Each number is 500 + 50 x the weight over the matrix's rms, rounded and kept within 0 to 999. Layers, rows and columns count from 0. Numbers have three digits each.

# up: layer 4 MLP up, 1280x320, rms 0.108, rows 990-1056, columns 0-63
# down: layer 4 MLP down (transposed), 1280x320, rms 0.0489, rows 990-1056, columns 0-63
# gate: layer 4 MLP gate, 1280x320, rms 0.1, rows 991-1056, columns 0-63
up990:478436607585514374448562549430618476424519580557548501477506594566497450503496470533423613486500457438615433433529495510503522513529445477507559450515413486552564479508532442530393526454606465
down990:386415486572391571513466554540545456455457437504493514565510433596432582541561540571457562466567469561478482491466507505540490479567392556587520531636334537540471488438551446528400494477512588
gate991:547490408404496578533555508517429550567407538492641547528459639485549460520498508518488466448397483506434455471425453517567477511540469507456406479511493507487558443549474498599523425448546548
up991:517519471483404586466555549589581557439433482565518473500366497576539527534431597541541445494540478476571459469542562449550480534498442482572483493424548496451494438500514459566549486559524454
down991:442537551488465446483484516397430559506533436470465451569592430447462523536524391452535467492437513480572627508495490476540513452483554552415479309605513550536540504458543466475442490510453475
gate992:603461614586445458434614456485450570444499565485377565536526509539535517497495482494546496554542551571518468490512500519520464562449511525490581488428501488383480501587563507537537421486515559
up992:487444503565478528528494503510415592493487399542427546436428484458437445440496397511474465434432540550513475566521550526440510541502525514446504430504471591469444466589553469496422428425508486
down992:418447474447483467571462525449487498504533594526592501536606540538585455453494540490478548564551472453445602504514458528655585451436451448519500551491523491513409450421516514461615567614418566
gate993:417453470521543498441472442527500470462517520534454501594537431466525521527611420569459509575597471510480510510506525547556450477574555590443399579503480416501579492543549492398490500506502403
up993:543440525386485568447510432595479480475488475521482508478441482477466516557526383532514504551481398455475441529503473602487487498487572482467451605466474459613501482451441410475500546560448394
down993:524475544551483415508417643461546519550445510511476497549529565471539459514507605546527523437471514419519525505561550425528419500485543525437524602538498499483410459482521551516518461513555460
gate994:542567536526553477452520503596516533410524523492458501534492503567502451534484431572555516471462490417560514526450480470486444494552463521416569458497473433506451503563501522476545492560408552
up994:470552532454555446422475437459447518471524428572531498494493481517583493454534510464440611552487466486452502406465432534541448508526417464576558552451458548449474485451498525476514540517501494
down994:442462497606473478591548517488569478393582467544555484564543600486398576484537504447510494442471512345513563491476476557474507533495420597429496489454509476480510632513536481488560489563408499
gate995:500516507563616424502453573477445502384544516437613442423498489498480505459444543503559480525591516568564544574452458546536494530465379498519476518464545546576471560522472445556476478432553452
up995:471599509475471514518486425466443505567609466519534441442468457472478445452447580587497454569479535443551448487461503551411508571517510507469569524500549439466463443433465511459476464540555490
down995:479474472439417450529513421539477502510540488517450542501443482542508530542525489530436493471537452483380568447601535561427524495466537469464529484550543470461513446526585510536442515520541606
gate996:353526525579506454500492435505440555511537477555524663514497497619501465437460500480484527567522522511597463566498569593440498518492536480450453462476542548461562512566513563524471513377427552
up996:551487479504440477467514494398465560496438616412555552513462432501492450505499447528475556508479520513544347596534501525491525498524500423486558562531496425529502539455543505400492538577466541
down996:482519540538562556556510474454575473509503406522521388523559546484594457443485447492547461499487445527376601370467468498514563467403529576477495581558515458496521465485510497541531428468586428
gate997:413559464432550468471423472459469623555505533435512484535522535473490429580438475482340508548453548480533520510604506461475510475471416490532510452618505507475452524433604494467499498429450501
up997:490493536472490486506514503535508509593443496493524521586568504588539561422509579606597480648461486547441491549439510496525500411483446543568522609499480417413508501457515588514514522526547410
down997:548569505442531420523582530475465533446532515555497491518453525552470455599444490499395484505544509472534525478551475491443434537547357512502461513504500501428510373523498546513451534517448495
gate998:489534527464523480430501523471497485449560492461409481495489560438384447521436503558471555562589448563505467493543491488494423527425513319440530518585560533451483538393482576546497467487490542
up998:573519498449491464519472438443493488578474531462433436524471522590478478600555618522420499567614536590548551579529515543464537549559540452436445487479545497465650554472393397610526543470528550
down998:542422539484481533454515432518432455503403421559518534493440518555619440541512406540538469582486479497471511427515554427555429545483468564512606452467665585520541477531599530461510600453526534
gate999:530399468537495502552533515516530521470541514464471481497541529567555553437452448471440503494525543485596475542540404530534445485565506577521544531482455511488478470491519471520486379550475490
up999:453402422523493510462480559626512475529491465405467540520433464485460383500371568416484470467482494593390521466477568487502478464553418513542559492570454561504467431523540444605471462501579551
down999:473458413470445514522521486487495423477514501439482423407525480571496551518496512467425565500595493562576543496498377499517487564537523509612512589477446473503451534451499510480540454489453458
gate1000:496525562486600470482449520400536559553525518501475501534517498400503536486482515537481531490546522507472561518479514480553557429442444494584543566469529497486500552433545523511558513484505533
up1000:436505541544539435477410569379520561567542527519468516532526503448537557463500478540437530401568567469452593500468548467520468424494465450543578476484497505497513554423480515504509508487456547
down1000:410523432508418502531529621476494450483493520534506541538597559580517547485462508507544433523479511545527562467467499422538497523538551442510479407470560469486531399544373478539511465462521484
gate1001:558494446455490478483559462537434502537508470434463528526368503503572549484557453527520547501510497571536462460373376494526487504520492517552598521499496486514576575483534559426502464479521513
up1001:528466524553484488520492503426558555466369530549493533514405503476552448524437460511496462494573464488402521484612517430426522528528530424537536551459558563466439479480533502526572446495540447
down1001:500490535534521518543469516483385461465545557465546486463486490539479522489603407492432358486589509463468595535482562516461518468545489486551440362605450555493490441456352515569486592554607530
gate1002:595470456492613540436481473537519473477522502536454579559461502544439510518463573539478486575431476540506613467446524551383472454490507466574446556503495506482584501426433450431517529520515410
up1002:400474493515537503496436501472521523616554555494508540420527498454611454442415531538535502570496491521461525414537536348506493434483438520533517369602518467533543503518483579522420604420497488
down1002:476416469445528507516510499485561551462506517521526553562574606503513452425559520528458510446446403485389569530522567505485471441449441477517524434452514547440472543517561557468458504531491572
gate1003:540422561478578540419516501461487475406456503515589479459454479556538488446449521518507526492415504476576465443510576476527448558555512515450566505427595539512468477473568483576518434355485413
up1003:507542567439489550482538491488498466461512492395500511477512541478525527513533526466562517499512512479463585577479562457551566488543443540545439478541578464540544482482493454420506504465475502
down1003:556570531512449471610496460537463468466534543555548463547441524472504563470511549508548540460477471572525482593478503439485569445506576551510532546509487414507449561533464430481555421576381509
gate1004:560579464485465552529413550494509589508478447570492463472457463481493440521598546487508501515457513408510604500473469475521508474400457507543542458441437526535565523569539504513528566488526467
up1004:542520514527502379506499445535545522470525525513564483535489440471417520470402407577464461616455496463563452462443486578486511515476501505470498507559538534481478480476452497496474450572463445
down1004:487509508438460575519484552501447556469450460537439482517485511448546458510592495481494494492471477422433602544423527462480499437490457577588517474434450498555497523596559481481494567435581559
gate1005:457496503517503469424488454399556508533471558529443451534448498437527439561496543506463580424492525561436474478527421504524540535461472484522601478417420529538495558521506550476443546454491475
up1005:531524479401479561640536529536473502446493433471509506464534448503495515454465507457472522451493459471558502579514561500562495505542489494465354573478525511454549470533457480491509455523499560
down1005:489521536442479478436471457525529555534502554579485487467509517504502509489476539529511511484511431554455570448503455536566553593459483578483534519398487506458466529512546512407458505478456532
gate1006:435544592467529571403524532471510434546512559516414475463542538518502479442564506521548466508540421437491484585585391501450553468495500483473480573531428499428514545475538459453425510526514495
up1006:502487522468491547558494469515471539529535491611402472478522482530495523460467472541443452442583391473519521581556536566540571514513581478598487407461473560428453486526475485413475478526445512
down1006:494589351509478448533512444513461511478536498464508409509499494549564535546588447453521492546439413482487555470409564447475521575493494445537557564548638402531404483551471541526524474585431496
gate1007:488528537578477471496584463487543488463496479518401616637511497480522500493487444534496464470477327475444467441528490544584390543557610525511464549396557460533466541454515601537432555528528478
up1007:499524574573523445534455529512513464527492440532429517554480482457468452486541486538488538538508467541518423407444511537518526559610597486467455537591434516489471518476444612474535483531485490
down1007:508537429591463451410466596567600504529501497511506480526477419472506574518481471403512540502549563557618522471543528380482512489503458481456456410503432397470526463513528468534457532526394431
gate1008:480524603484440474499422507572537457484418482525581501591543471523516510547458429382569560445534480473573508403389480551449532527485474439578526484487478477513549594565560512480432473504579504
up1008:449494475506584499472613469462470504468608508481473486400522444488564491481467623534481459514494501498460479506496489442551465510520479555476520461455449549520496449510482499465543501470390500
down1008:452538486559536504497441544551489416445428529513463514410540516497510449493506451397523602432536499457577551431482373570534435491515508450505517536509551546555560615519510553517517521498519496
gate1009:545536469568512459549552433493452523489582569581439585490526435481354480531435557474479472476442455502517568493464494558479607496444458497493513557497478465446474460469532502521510467579474429
up1009:500429507386547549479505492524571567476428426489459403549503567481617408459534372582405552532525580546474510599471492445536517472481442514480514457542481387459394507611459474446476488482471486
down1009:490457449507479453560504485543386454510475508489467508499541510468466473539551455550446482447441451532521564519465470518510526484478503543459570489608546388483384487576381512589552582476508409
gate1010:497418518548526424545532395562480574507477380469493514527580504507497564537389499432457556472515475429599502431550539492545562524538557536491440546508455505443487498581402557504437376528464518
up1010:477443429496522468479371568508499421563445574388550507480484447431482542586511567667490487494637464530429511578542534483577465466565481503515440531539425499606540410555457477538577570420517585
down1010:527397467502449370569439534474472438430470535452492532555544551465535513498492491472412454522437431489451481515535598472421511519484587532455470454490517584493512510605450556475514504480513471
gate1011:551509439542522456530509585604442488430572578511376566586568502540522577461537618453528534442457533496510430507526525541466447504521493443513457501558473530485500538527563461508552495458527539
up1011:487434593555544539500421483597551594502492559427398561457562537570532425529492518444554496459499486461567537512512590487609326504492524589518437470540472424404526477502473436490520544497608506
down1011:532483597593439586551463451410473560494492563473365498445527574570468349538488520454505460560565510375539527430582518523580484517466478591477441471554518443516520523458524520516545553516511478
gate1012:475531452429514452468568553456407467498488525404506499507485555555494513563493583479465564544489597583453510540401536509539613549416514495534436501517502570531464506429406507478380486410479450
up1012:537473540567515547543445438541544562507510571487505466447539454497525528504524464458516418488582436420478526537516479527403455474514412489477511504471511403440492520565557601569526596533453523
down1012:494474483491558517439601513540455458525514498420549518453448507582506481605518586541478492489489566480457400492441472542511583491436597473520448530554479574488454405451485443517357480444465397
gate1013:448545494527521426568507503468507512495465399525530453522464487549536630493518489555472573536642566480513531494435489547632488450414490505463527449704530475453443422481523555468590490487467484
up1013:603479462548519650466481405517488494418547483507566523641437445548466438578540335534510528519381499571525554472516434490530426548516494489571474600524499544542526543489507511474575700568494523
down1013:392460438500527361478449526459509459563461498541478426462484522512637537452594578526472542480562475395514473571529594549513515545364512496484569534597456396506445502478465516392490477455450482
gate1014:483410446503528457415480538437438466478442477553469547607477539454515529428435441568542495542454445481478436431416505553405479457518545573447492529609556510481495411547404541537446539488559511
up1014:460529482505478519500417550482521542569441533486496507493499581425560430512539474558452447491546528568446593557496561511527495508509542457469442491388479491541446508477468433445423456500488551
down1014:522466532609498416576415471492544469492483595486435518487438571518513501482480547520465514510575468456578483512529495490511474537560481418570426476442532527515554525609529459530512491449477526
gate1015:506547474428533439456497547528431558553443552508529506497481544497524539496533527490435485561494424429519430503493492477447566482450447602467483578557530542456477476509619528581434363501474432
up1015:354572514533453505454491472540466498517420557533466451553672575575455481508531481534468540462501451502575559456480472478566526452557547542569558513475491563462490461531558528485482495584541487
down1015:557530531515477548477442529423500536494557476570498530490504477524489459432490482497462580510483541536530500608512505491561449453504485531439433488464526446490504590556535434493484509560467506
gate1016:477485508551486459544440477490462462531542405467518520471428499408443464465481466427509652633541525496484544488479528552458499509535551475558505630576486467450410446464411580532471531484492471
up1016:428506499461372505531510529534556535500391558514447520507489509514553510451469434522606463510461551577481651498579480467516507532494421560526548484594489579519599521529523568464485485462448551
down1016:419446540502536576589589546420527463452515450511421529628460553545631482586392504557562518527485464451497474462498451593479475364590462495490485411453384517502451537538511492533552399454523535
gate1017:541518485502437535527485449515509415501499539510490424447483475518524461523606492327467451520493520551463464490528576506541544509553420357487522488506444479482453476508494464509543457492479585
up1017:556558477486538524506516511510443483428480563516523502453520478521491446452506468470511519528512519540444472472504482500538531520572452417473541405475501520486553527484463423442470537501539497
down1017:450506543514570432516548522407502510484531427529530509549531518505523573570503531516505521465559545505535500509456447515572546524461508556534559503500555405520500533438480424481484468478533532
gate1018:498512548482510481513527521560484513523415430562514444453529462484441528543474544456573459562516443565460428504603519523466460544497496450430484494599433444518456521495506513439550467447492456
up1018:431446562427516645545528489486501445526482511452524477460399514475504422529519510403380571529521501488438529505438538491424599522553478501356515538521517565477365539539513465495503515470575420
down1018:482576472528498472474524534469605512415489504506445489487538513475561554474537493572520454491530507473542457522522482480494553462399473563398497425471582445436551515530509674493460468485510474
gate1019:459517486526458498497499500515537574505422504515560478459441562485476467509482471457478550494488511553520417419454579568523413567549526496429612531500520445488443477518442433518464456407529457
up1019:469540437572403553446466453572486576414491516479497554488537463493502425505485511477514593501520551512529513512481497556532510544468491462544474455503578451459480528498499513464481420589505534
down1019:430539473470652460526482517453461468586539432429500550607579433528498504444527473444485440517545422535488491529512594427544492469479478526419504497517460499547547521522537533536507498485502456
gate1020:572455373427497533599488467590544556416532478519499502633537512465500414546423478485513480509502467510557485474510526583498469436394429436462569572526544451438531533451588517512420439450509553
up1020:528449511463527525430475379502507497444526472550454469611498488553539510469497468494453476540436528461555555515519567569457397472479507467460550469557529502497506592499523505460478454453506463
down1020:527590510449490512441614549498527541529427509510460426508429517423525450569460427451530461440506519502560539513488440397609454472569514532585517558437500494504471418497587615473573571549552592
gate1021:380477460458511493445574506480519534577490431490447462577581501468469492512470548534532461495521377529490545485640490418428395459586541538466605583572454463506544502523491513527482512521454566
up1021:447538422421463471500390647389428527554516514484503525430424508498460504452486545589617493493334479539484510500678540518393511552506523458539444563558432536408509471614499506475391468440482512
down1021:483518535403517476516455455462508544498473572475433485557423448529511578338539540575550502507465472524524449529521536471488571549448457430470406555490476495485533474507453551418421468425482445
gate1022:532548555526518480473431457426432477442458569400532482413521471489539514560543554477474550514489518545497461545478452591446595471428470520445444584469487402507479518528487462440480546539521566
up1022:454600477526516467506451475444457513486512563498424509511569530500562456446495524474526506522450462552488548511442506491540522472474496504485496492490490503510521551509545431480449527484509509
down1022:536430553498514493533526529569552500528465441461551476441453521567489502463436515477473496559493461506486412539495524505522427434603488494481560440507497521522469535470526361480523574443462546
gate1023:497498519561458472509562521540439525502500591486503606483473601534467563462526493478484500523477464431458456401431456554437461473447533529512557533433458457489494564441439482509455563550449533
up1023:548559480560504439508498474602447521474505464539549484458506531427506520491546499534557518535470509491479481553407483495503492493433478475466521506485460572568481573501507426499534550515480501
down1023:535510509437500500479492511482596426496529546510616444490464473509542530503465494498412483453572536571478505514594520480560501503435527506525465433519507447509518416504518537474483545468489482
gate1024:534482552442451525572503456442514521524398405512517534579507543473479538487455522573484498591466475493559513525543494512506506543425401479492486504551498626486509401437505472610530501432464587
up1024:377537405531501552606554534441571574450559444466492531558497442472515515563456647477462559436515514518460521533507512530521498369549595438525481531464456424513384492522511504466445549549460416
down1024:499534511459491516476464524584541426537507501575525440468499525468468584480456510529542488511509409501516583466560545472566493519505395603512572487513546442440540570513461430586551444422526587
gate1025:512542550532526523444487481576484550423365431446463517531523561463483534495443473469369463538512504525579513484484444510500496545483475595399551596567528456390533456448518460461460453553482480
up1025:523349460538478505499520575519349483554478567524349473576568462465495518428458539503461435466521481620502564406488494515485512491431528622356483512558512488541531453473482520415485527523466491
down1025:512502462452393502507485453568528524532524469493596373579547589516517457535503468537440541547490552491503480456503517543590466477436485515621575341415499511479540558469352499503541497560516453
gate1026:522439524461530450476476514448509567416396516462517524521385448505486472476534466533520510536449480507578454482571486440446508497503557539512487506524524586427589506466467597560516535519486514
up1026:500442456543532517478363527545492531504381506503466523494493591502500475566538436425505532490639500498543431508610435564387566458481544482495474618563541463436583591500420426491509457488534466
down1026:472485413589415474454526582572472457509498450474467550541559516443521481555581445418486509505587602506502510473526445579469531498499502511549495502510584454522472518564517391417565477471522449
gate1027:519424514481508484543459477545548550466674531522575540447411540532414443504528469561371454500492570551523471397488507379490437517529493510440595461438458503513504598486460471542560441521552456
up1027:469498543428517471521423472543487570451669517482608521463389506566397394542513381553408414563409691559480416380444522373484434471558526491437614409451526516533543612448465499505561417529611398
down1027:462514458467588518517469470543406513490546479444487473456516542453517420429458384429438433521468547507583425489521475493548489405506616485434470536454567573511495543504560546473527516499518470
gate1028:409541534478531514495472511491509397440413520492605494570497450467546462485438470469468484527448554501518414481626493587527462515612451489561601422520515428507503545436554480450478516535529439
up1028:552440485512503556460446477533469554488598502483495403437521608531470527572528566490419531480502458432484586506494554425515501508512529510444446518569467501448488501441439498475502458537506570
down1028:454493489531543493456554587552528451545548479617506443510536448474586378501386607584529411521552516533513399454516457460427485495516536485442566413520559483585460539482493505475443592523497490
gate1029:623518477525574402544529432438489453460599410592456478502546545497520485567533484504443411521576463541423531478434535549531510434484545517435381573517451556471482578577500477456548575490477461
up1029:519449506441466545501446427485514485515488506566502471514514522568485481593507527462548513487509507618531512587483512489443531572541519479414474418426512564538654491556441450508423411414401578
down1029:531512594506606473370515482523546415452523529476527531503477523446552483554501544576542612517615378498451558424508447479524466552349467541429502485481540507522603507570540426497476505562484595
gate1030:535501468506457474536412579514547539562367428504487528500505505534483461489483482505492538520474490475509491486514503615491478492533542581449505480485509585531536544529594435498508420467404450
up1030:481489460513403520549529425549495529465541461537518490457425509461467461498489511603469550462404573469493508510481565500502437443463472528554537489455547430365558524520475499516493551514433455
down1030:579517572462557483549531614483529512574513501521398537453456460540546503546572497373517432451543487513529449420535504489469474583434505483526524590487563516557438488549494485524577380518573486
gate1031:529614531538536410543530577533583525602421526444402549496436482466456442553487523572500554602567462469463467514561459588426439435536490480496341531452534470531523454532546560444409463514410495
up1031:487438571515414467573548412492545468556441427418402442574521502525559458494482497571551501516408424488531493620492563544477404464546550500481530433449480513567546491506414492521442526578514450
down1031:470405458476511472459527490390455561502494435521514532480520470507522531523393512500577464478466488412497572565464532499528563565502504507475529488520502479454435584410497377486631558500577481
gate1032:468456511406549532492515517493494497474522462468484467533477502487475499531489563544455418476436508554455546582511505433495405471473566517452575594574551503527419438501403530482335446547522495
up1032:461556454422473395509505533507553489491474495514480577532585577587515499536549570536550460514572404511517555464394452524516412518458414548504508512535484516536566504396423545583649524482419449
down1032:465530533529482514552552335564392411541504493466500520508499540585480471454490486520490564513601453592551547539489405531534465425662530556609571512559456412532528527524485486494475520552475457
gate1033:506545524516476556516404465478464514527450432552513540523506525492559537504477468577456557437460413437486489516528465420503493519505552533445430462473426498545517462455547487492532546474464500
up1033:403500396470455489436500483576540494471404475473536473497585467444504503416413573560555635521476455486538496557456551521485430499491442539482489488438499481422537492583559524489507413546483515
down1033:628494560490537510545523554441462469563541554575459515510503559531470502575597505463473400440529525477449497493481439491484532474486585465547482450560498540562487514392452531518468583550584449
gate1034:570491504517522569596471583457413419477413464494483408577593578499476452452488522432470517479524550434466585556506502509443513520559442523482535513504455575550566543515529509495507540473481434
up1034:609498501392554476549500412587539518428603405436480500486406479483455597528511527494489481481522487480493505486519596510443473456528500376481524465395560439437504483595498461465451489522456590
down1034:483503500537507503473502526552481584451510464381506461581473523523430497515524452449480463428489479603461526453532585506400431506533429482460450475433508484445501493529629357581534495479548543
gate1035:495461463479514513538567534475421513579543507571494457518536498502460564559419482503556552451453533526441518473492437485479460452468549446524454507517468538504440495398510515487471552446559459
up1035:579565533464485443568507551483534551444465515468475506433566462530567430421461486482467533540485457463474435512531563552466507577579364544524585462492484514503547487557433498532565537461443567
down1035:520524541401583419600538622462453507497496462521486480566553524520472542500472465571502573473562541499442494472446482574483495467648502499519479515561486442570554484411483530516529548388533435
gate1036:514495440532533460495515554513492457528590523446472528501356512465446479523429545518508404408578552514445505586533471552459486504515481540551459598450476505443449509589493479502522482413516530
up1036:460603610554528500469496570522527488425530465505507603481525386621492459432462522418499496545422586569619550521442559495599485514485427448419585385601432468471536385543446592530441512468450482
down1036:583441517456490587528421509545495465440583459489463480474474557534490545513534526524507544513577437579505564550504534528502578674430453518567529482457408474446568371533549477517533461540486512
gate1037:516478372452472473454490482552542437579522402459479536541549439509491511522547453476495522587465555461503440516471539460478457538470459504494544489459578489490451555457557455485542437572481486
up1037:539515526569507464450544521442558427526504471578519503582477509489468507497496473562463576412491534616466379485617525534528534437505529538598542534475533518541512536460468469507475459451435567
down1037:516530453490445528544539480453472493544433480532440505399502509463505515460565527507495455471474531475469499503434478511440492507543460459425588523514481594447520547522569460489525478534507635
gate1038:556500514467468491438487483575459517477509524490418542536470525529486464532514444501512534525458482487584454481517472505548469520504480522463489530534572504510512559474532557433518552507435556
up1038:499513526518478517517462460545526529508454508500544527581475502529451528567460507518453442400495485541452510378524573474514461498535479482480562485521512472467450468495502525415545472566433555
down1038:484465460595502455556500550458486484499466460539465471522460481540586544437489521458444495542503497525535476561478521506507498439497476521557543499471520525462505509535426543525448445524519483
gate1039:476466554451422514405485560415433525520528490487413472500608567430457431498561382475399528504484515525527498494463571544483446423612416472475588501527561469576406544483577575533458489473524484
up1039:521550449479572478496501496628559453561526459541598538511503529531518570412449523569501557428572420527540537511526552442538577549481480559500431468457458584402530491477481451435464424492399448
down1039:546457520626498475500523479435477473430381500471563451436452548511554533447502554510586439382489405581544570531536469509403472578462445467490526558505507450459480556430503398429472511520369447
gate1040:525467440557531467593581458561476555563464476538588525532559415481484460472515554567501560530584494415492509429513508524540612490486541549516502550387463538448584531526551469481427459539461521
up1040:486477557506402486543484613472454549450629506387522496473558492514508595457428534480550431500588481497541468574480471593484534488477499520457479575480538492584473467531476500472505526510544492
down1040:522534453491521489526447519508526442532418449486531447438489384448540470412536607440580502496609430469499525491530542485526488512501542440458482712408384515490506497450446480557527531500460509
gate1041:549479467492531518511554563531556573487528475466544518559623503456514508476493533479501502508516523409603434511478530530398529480485450463442515425497592485512571472471459487633504507612543507
up1041:463522489477501439551410448406498458560506544535530386464472464526465461490509483502400491537526490528467510482507428542498515437520501544509438440489487486468426528558557471447478563481406562
down1041:528532363470412424560482534439582544504454459447501454433557502531435535458486603505467499460612554460615545525430464490483578501463522474446462410506515500511524517452543510566537504448476460
gate1042:515481550464502533473529502531427468497506503473520442490513540540541623518552488446449506511451542522449412482516482503491492529395532497472513502433461443453540471483478528544529551409483468
up1042:524484527450528639434525480551394397595458469544665496515488480472555490591626549512462552511546506531495438469559458590478394588482484553451559478453445418512555511548433509509602472448556523
down1042:498482461498575487478472548476585480541426505559475539583457534425524351493494500493519421541483558548453467381541483482554525473456462457535501544573501479444409594566486493482473411559456472
gate1043:541488505487580502497440604594458505531444573460549491585419471566600487597485464528514447508524462543420513420400476578467393548460507534533572584474521525519524402572529419469539461544493555
up1043:512516473545563576530514518422573435499423477432548538536485547501535562554500493503473482436464546568511538440481527482393459516466497470571520501438603406544507502465547459428497486487534494
down1043:454477427434431493404629400521535467530600443599521525569501544460464452403546449564550485450448505419529505577527547472446524501484489441526473545498486514482368530521520505493445455408549479
gate1044:554530349541462548546475469526426490407500478521548476463510480557468430406486465600523512524480529496545511571528455552504460485557561490467545524625545552515387442459556409541560523487419470
up1044:458534494537568513516490497527549519531541450566498454505484422505566523461543450472533537427497603506518434526505501476677517496481599446481523447651500499479438451566524533533571514529401437
down1044:447514464581522465532490453489562487503491477548477502575532532552500578572521562553472469453426465534443499467518507476519532552404417546540508418445488474464496560453345554391437500538541498
gate1045:588526386519512526630473493547495541563443532543440436536505414520436499548538509500537516441459452421494485544512603461645532437480565539392519539524469492528479600468549519485396452507469489
up1045:519511552569428466524523475431405432437514406473441481425533528509595427494477526492464582585509401492571555435541414477478480539531584366503480418491506589482471483609530540482623389483439502
down1045:408443515491546466457468489585501405563473399446528478524561475508522587530499475485498485385621527479493522475520519369541622541368506555566494476531417496527491452487606481515436536500555517
gate1046:490498444505533429487511416472544434501502497553486470516455552514502547456491501487516572588549468489599570486442419483525543510500573517448588434523547503474540535512543457421570420554447570
up1046:576516471479466430548482429447494544523466498517507406509453480524436478590504432621550463519519534407485553510505502488468609542434447490414551582483504485456478471489475404512545559520367590
down1046:400440488480585472510494513513463447499551458514560546547577579585460520554509469487604520493534454489502566545590483419556543478444559491513546424551526474524496537499527553491532569517493471
gate1047:537517459543510499418537509448532556523385463539525531508327498489500521478515530424581461468556492483534552506449523500509546480482482530448471518523395527560504475503473499533399534557520441
up1047:578435546471486574500616424546465465498417467495531454506434541498502494476500430360451498372561549498546507470487481496471479478471466432397509493513441464472431521564461496428453519605463504
down1047:441539505482402541582512486518378455455494444568451488603406510443539476522425496498449556519505420569496514446562532489463471466434439464468462508517576463478460610577572491584508444442567524
gate1048:463525545486489590541541494601543503404481496509569525585593504506531434544515517328395371543413439541521461580441500630516483516532436539522398520489509388615536478578547458574543620467563516
up1048:507521436527494579520481524492485473414427503609572499554570571425496565504484451435511436479409472567540452527509468535547480417532465472455460463514514477609515547521504545512548493462570469
down1048:476556479542564447431638539436455579514607445420417581468557455546491487476570487439521532531543552423428515490454534502489525545415546534552627594522496544473502535489472515557528676505562470
gate1049:500470508412428544495555490476548448554442470396467450491573491507491514512450542512415543479572532486448535491582571453467495458527448520499484410521533467428523510493468452502475482413433465
up1049:420490606529535494464467497468489476604525571537548522530497511535503512516499502458510528422445519429464446530510509517519497517479590465515534530544484509441487435477512534580539491438517473
down1049:496508429507409531469539538559492487487509534509524466422567471391464385591517437551512602572412580551490481547461542517492516520487517557484503477408577531448479463492539581535463530545474564
gate1050:482544504491405503465536572467458514539519418570483508531582473400484527454561465527415631494529414483437498584518520589452539449570508535377488516459533532570410486479476621522543536428497510
up1050:543577428504544497396483491522459487514515548456516433490448432472446633493482530499584496486443598487486491378491442382497522550426442434483516448532486643550507484500418451441456457554648508
down1050:590539603398620515531520588447467556587426572463463488460499588612505516517486551572519494526447475435542514525489459365468442494525432516544566479508572505471458434435452486414408480540552476
gate1051:486482516518520551415494468493506567393502488412475519530588471539532478456573491490450521519418521499445476557503594452597561454486428452516494624526472636526350522577490426505460576481550404
up1051:439508527555535567432424542547476547476511477526485514474534373498453459447457529527514531532533426506499500492452520501478555449543449541520434477504495556598525552511551523530469536482502429
down1051:491533455448505489553551605508460469572516458596523463595496554505507526498484491466539500448528554469584490456531408496475405505495591518474471527435601413505546473444566600474530462492510473
gate1052:492392494483532450481626618541599474539554442527515470476427463525454556459568511429467542483505403472388563483420535437525524501456513571460417519455417502509526521512595561549491556507531505
up1052:512499566488410552502485504478446495540437474431401442494463496431482450451480455492487498505481614538585490444581539509492505485477558469562573476482547465510551443497387480524450514539500530
down1052:434447541442465576431624568505544491521494450418435419555542467490510478466588497492483555487416464503516441504489633464537479477400539490460551517435484475512477517566567600499451561564449447
gate1053:519535535458566544463532527506530502442472542544527536511413524502408506504506501487456515385497516511533471517433563452452479520531530496439553429556611429501516509507487526467551504423505446
up1053:536566524487566531509513566485517545422507509506454592489379648524493557535524500503412482437470585543546469448514605495501558521490509531448537522483550497472446577483507531494464544467533510
down1053:478496486500391486577446468514471513510548438542502531545507443556451453503520508487542493565465491545435492567486456439510472492583447463564487434476442491523526433493483462515520414579497532
gate1054:505526517535395446529512525541486456544408538464576488494508499548564474450507524498466508525454477507536532483446518393551513453538506455529469536482524476405511448534468554521515541498449528
up1054:462467542519415518463445575569459443517530552542423544602457450466460415476450529453539568431546554452457508557444407460495497556431497494565540545533452528472469466448503469545567449494441500
down1054:490540446456541483520445399512504481419395424505479500516479570523510430514460509448389480489481523522467519510513435523409440545527535478497455516549470553509507520426462601431511537512524473
gate1055:603560608433501594508446456562522435479585399473504510462579527533511520440481455453569437425482523539415563497521519505510563536575547534513443367522489496538528554466515557465538473526486370
up1055:466422496526515405470435581445610525465349501527443467560435493509530437495415437580460494529506479468479518538507540443449467634518468520522492437513562524535570576501560559535521428430435584
down1055:495551497628507417554606522429474426508454514493491496420331478487564408498571534521481562547536507520515528565552502396419506499589470457432492504529427488370499483503553469502559452566491503
gate1056:510512507461449551600502507464468478439510497491438566510506576537476542566474557430472425535535489547510569476433518489469571495458454448509525441507547502548507538506491534447529465528518429
up1056:561578545507494570538498468412471511456398469406471572505457480509537471557489496472438463469624448466525543604519563461437543473476488439409529439472587478497522586452589505532450467501517554
down1056:576512469529509444522530437503496518455491457519493498488445435551507478486492446483519479571532488497492430492525391463542427452462565519497462446466551522470453540478504471524509490486533590